Each number is 50 + 15 x the weight over the matrix's rms, rounded and kept within 0 to 99. Layers, rows and columns count from 0.

# layer 3 MLP up, 256x64, rms 0.232, rows 86-96, columns 0-63
53 64 47 56 56 46 42 61 41 55 29 37 44 60 37 51 67 80 58 56 71 48 37 56 65 63 59 50 40 46 53 37 54 43 98 73 37 31 38 31 58 68 46 38 42 32 82 42 56 22 56 58 64 64 50 25 42 68 34 59 60 43 42 58
54 43 61 42 33 47 56 70 48 58 55 38 68 50 48 39 68 43 52 32 40 25 22 41 45 71 76 54 31 47 51 55 54 68 64 66 51 37 58 77 38 44 16 54 67 66 35 68 43 38 45 54 39 59 22 59 49 64 35 34 52 13 73 53
73 43 64 40 41 47 65 53 59 62 29 58 18 47 38 36 42 43 38 56 23 44 72 43 13 42 52 53 66 30 75 45 39 46 82 66 62 30 36 68 64 53 41 58 46 63 60 44 58 55 62 51 25 54 64 53 99 66 22 70 19 40 72 26
66 51 27 50 28 24 40 56 56 80 61 56 48 20 55 65 32 69 62 58 73 42 31 35 89 37 56 38 26 56 32 70 18 38 52 61 60 39 41 50 53 35 59 43 27 65 70 41 46 33 66 57 49 52 50 52 37 38 56 47 27 21 83 52
29 51 29 81 26 44 59 72 45 48 40 66 62 57 45 56 72 47 82 61 49 69 45 46 51 32 57 69 61 62 62 59 45 59 53 70 58 51 36 51 63 42 26 51 46 53 40 50 68 56 69 26 52 75 31 24 28 53 82 43 38 31 72 57
53 40 54 47 47 47 50 46 45 52 57 56 52 50 50 59 50 53 50 54 48 45 50 52 44 58 54 53 50 52 51 47 47 51 44 54 53 46 41 59 52 48 39 45 54 51 50 51 53 53 47 50 49 52 47 46 47 45 44 42 51 50 46 53
55 55 40 74 40 48 44 46 62 37 41 65 40 54 46 60 60 50 63 44 54 49 51 41 38 39 45 52 43 52 30 50 56 76 48 44 44 50 56 44 19 44 38 57 29 66 52 64 20 58 42 67 51 50 66 58 60 55 69 46 41 30 36 46
36 59 43 39 48 47 32 83 19 54 48 55 48 24 31 59 55 64 61 37 43 80 37 40 68 37 44 50 28 59 37 68 59 59 83 54 65 42 54 66 49 57 41 13 37 41 54 45 35 43 38 54 27 70 60 65 49 54 46 43 46 36 54 56
45 48 45 66 23 63 49 44 49 72 49 36 39 70 40 40 48 41 40 44 45 45 51 17 57 57 63 60 36 42 35 37 49 71 48 60 37 74 63 62 55 33 42 55 25 55 43 47 43 53 60 36 32 57 42 45 70 46 40 47 42 57 62 46
46 59 61 50 11 53 36 77 20 32 54 54 00 62 64 99 73 47 58 75 35 82 83 53 64 47 41 34 50 43 31 41 90 32 30 67 38 46 58 11 48 59 55 29 07 34 45 49 72 37 10 59 59 51 37 55 62 54 39 79 54 52 29 38
43 68 19 46 67 58 57 63 52 67 57 61 32 20 41 42 48 35 64 51 48 38 30 43 19 71 71 48 67 31 66 50 47 58 48 73 44 38 53 52 61 55 57 30 53 55 40 68 39 46 47 50 50 66 59 57 25 51 64 46 70 74 55 62
# layer 3 MLP down (transposed), 256x64, rms 0.204, rows 86-96, columns 0-63
41 62 56 57 27 48 59 52 72 39 34 58 37 57 65 52 42 50 55 53 37 11 58 21 37 59 54 56 60 35 30 55 53 55 49 58 52 60 33 49 50 43 40 51 50 62 55 38 79 28 68 37 03 46 46 32 49 34 41 61 38 59 53 20
33 28 49 53 56 35 39 29 61 46 49 36 84 54 45 28 45 30 69 61 40 36 52 56 58 32 58 77 20 48 37 81 50 13 73 38 54 72 60 48 37 54 41 50 51 36 64 56 35 45 42 44 41 54 57 77 54 37 63 29 35 39 54 41
55 58 38 51 41 73 41 64 31 61 60 00 32 43 74 40 62 44 44 39 69 43 47 26 61 46 59 75 44 43 65 51 59 61 64 51 73 44 68 39 70 76 41 66 51 40 54 76 82 51 21 34 40 55 61 45 59 41 47 78 55 47 72 15
77 46 50 56 61 48 44 53 26 59 49 37 55 59 63 56 76 48 77 41 50 46 74 15 42 61 48 70 35 37 40 51 68 74 57 51 41 28 25 55 39 41 61 68 38 10 70 46 64 60 41 58 39 38 38 44 52 42 49 55 41 74 67 34
44 44 61 61 39 68 66 49 46 57 57 85 57 57 44 43 36 72 55 45 42 78 67 53 64 35 49 40 49 56 60 57 28 34 16 37 35 47 60 66 58 49 52 57 60 56 50 27 49 58 79 25 43 84 57 30 53 27 61 21 59 52 64 72
40 43 52 50 49 54 44 39 49 48 40 48 52 52 47 41 50 50 60 55 37 49 51 50 54 49 47 43 50 56 58 51 47 54 55 55 52 48 54 42 54 57 45 52 46 47 53 45 61 47 45 49 53 56 51 44 50 50 53 45 48 48 51 47
63 52 44 55 60 65 36 69 65 46 35 52 41 68 37 47 38 59 56 57 59 62 59 47 51 54 30 47 50 40 41 47 57 34 31 44 48 66 39 39 59 40 43 61 57 58 63 26 66 63 66 36 61 38 60 49 40 62 55 65 39 47 26 63
58 68 47 82 65 45 42 47 49 50 55 49 30 66 72 73 42 60 73 36 46 21 74 28 58 65 48 70 42 31 42 49 39 33 44 66 41 52 32 40 45 39 52 62 46 63 75 55 81 68 39 43 60 37 40 28 39 29 45 83 72 69 32 27
55 57 50 56 65 58 54 80 35 46 43 38 40 82 73 43 40 63 44 56 88 55 51 59 70 46 25 48 49 42 48 34 63 47 47 31 64 50 47 54 71 42 38 68 51 18 55 37 61 25 68 50 58 48 59 68 60 55 50 56 29 27 34 35
61 51 44 18 43 53 21 43 43 44 82 73 45 75 58 58 66 35 39 52 48 55 44 72 12 56 32 78 30 35 33 62 71 66 40 40 28 33 36 59 46 69 49 99 69 52 33 50 82 55 24 39 50 26 36 70 42 26 90 41 53 63 80 31
51 26 32 45 55 83 32 47 60 60 53 66 59 42 35 39 55 50 53 38 53 68 44 74 51 65 49 51 65 59 78 46 61 68 55 70 74 57 45 61 62 59 51 48 57 37 63 75 42 80 15 29 60 62 35 46 56 65 45 49 66 89 60 58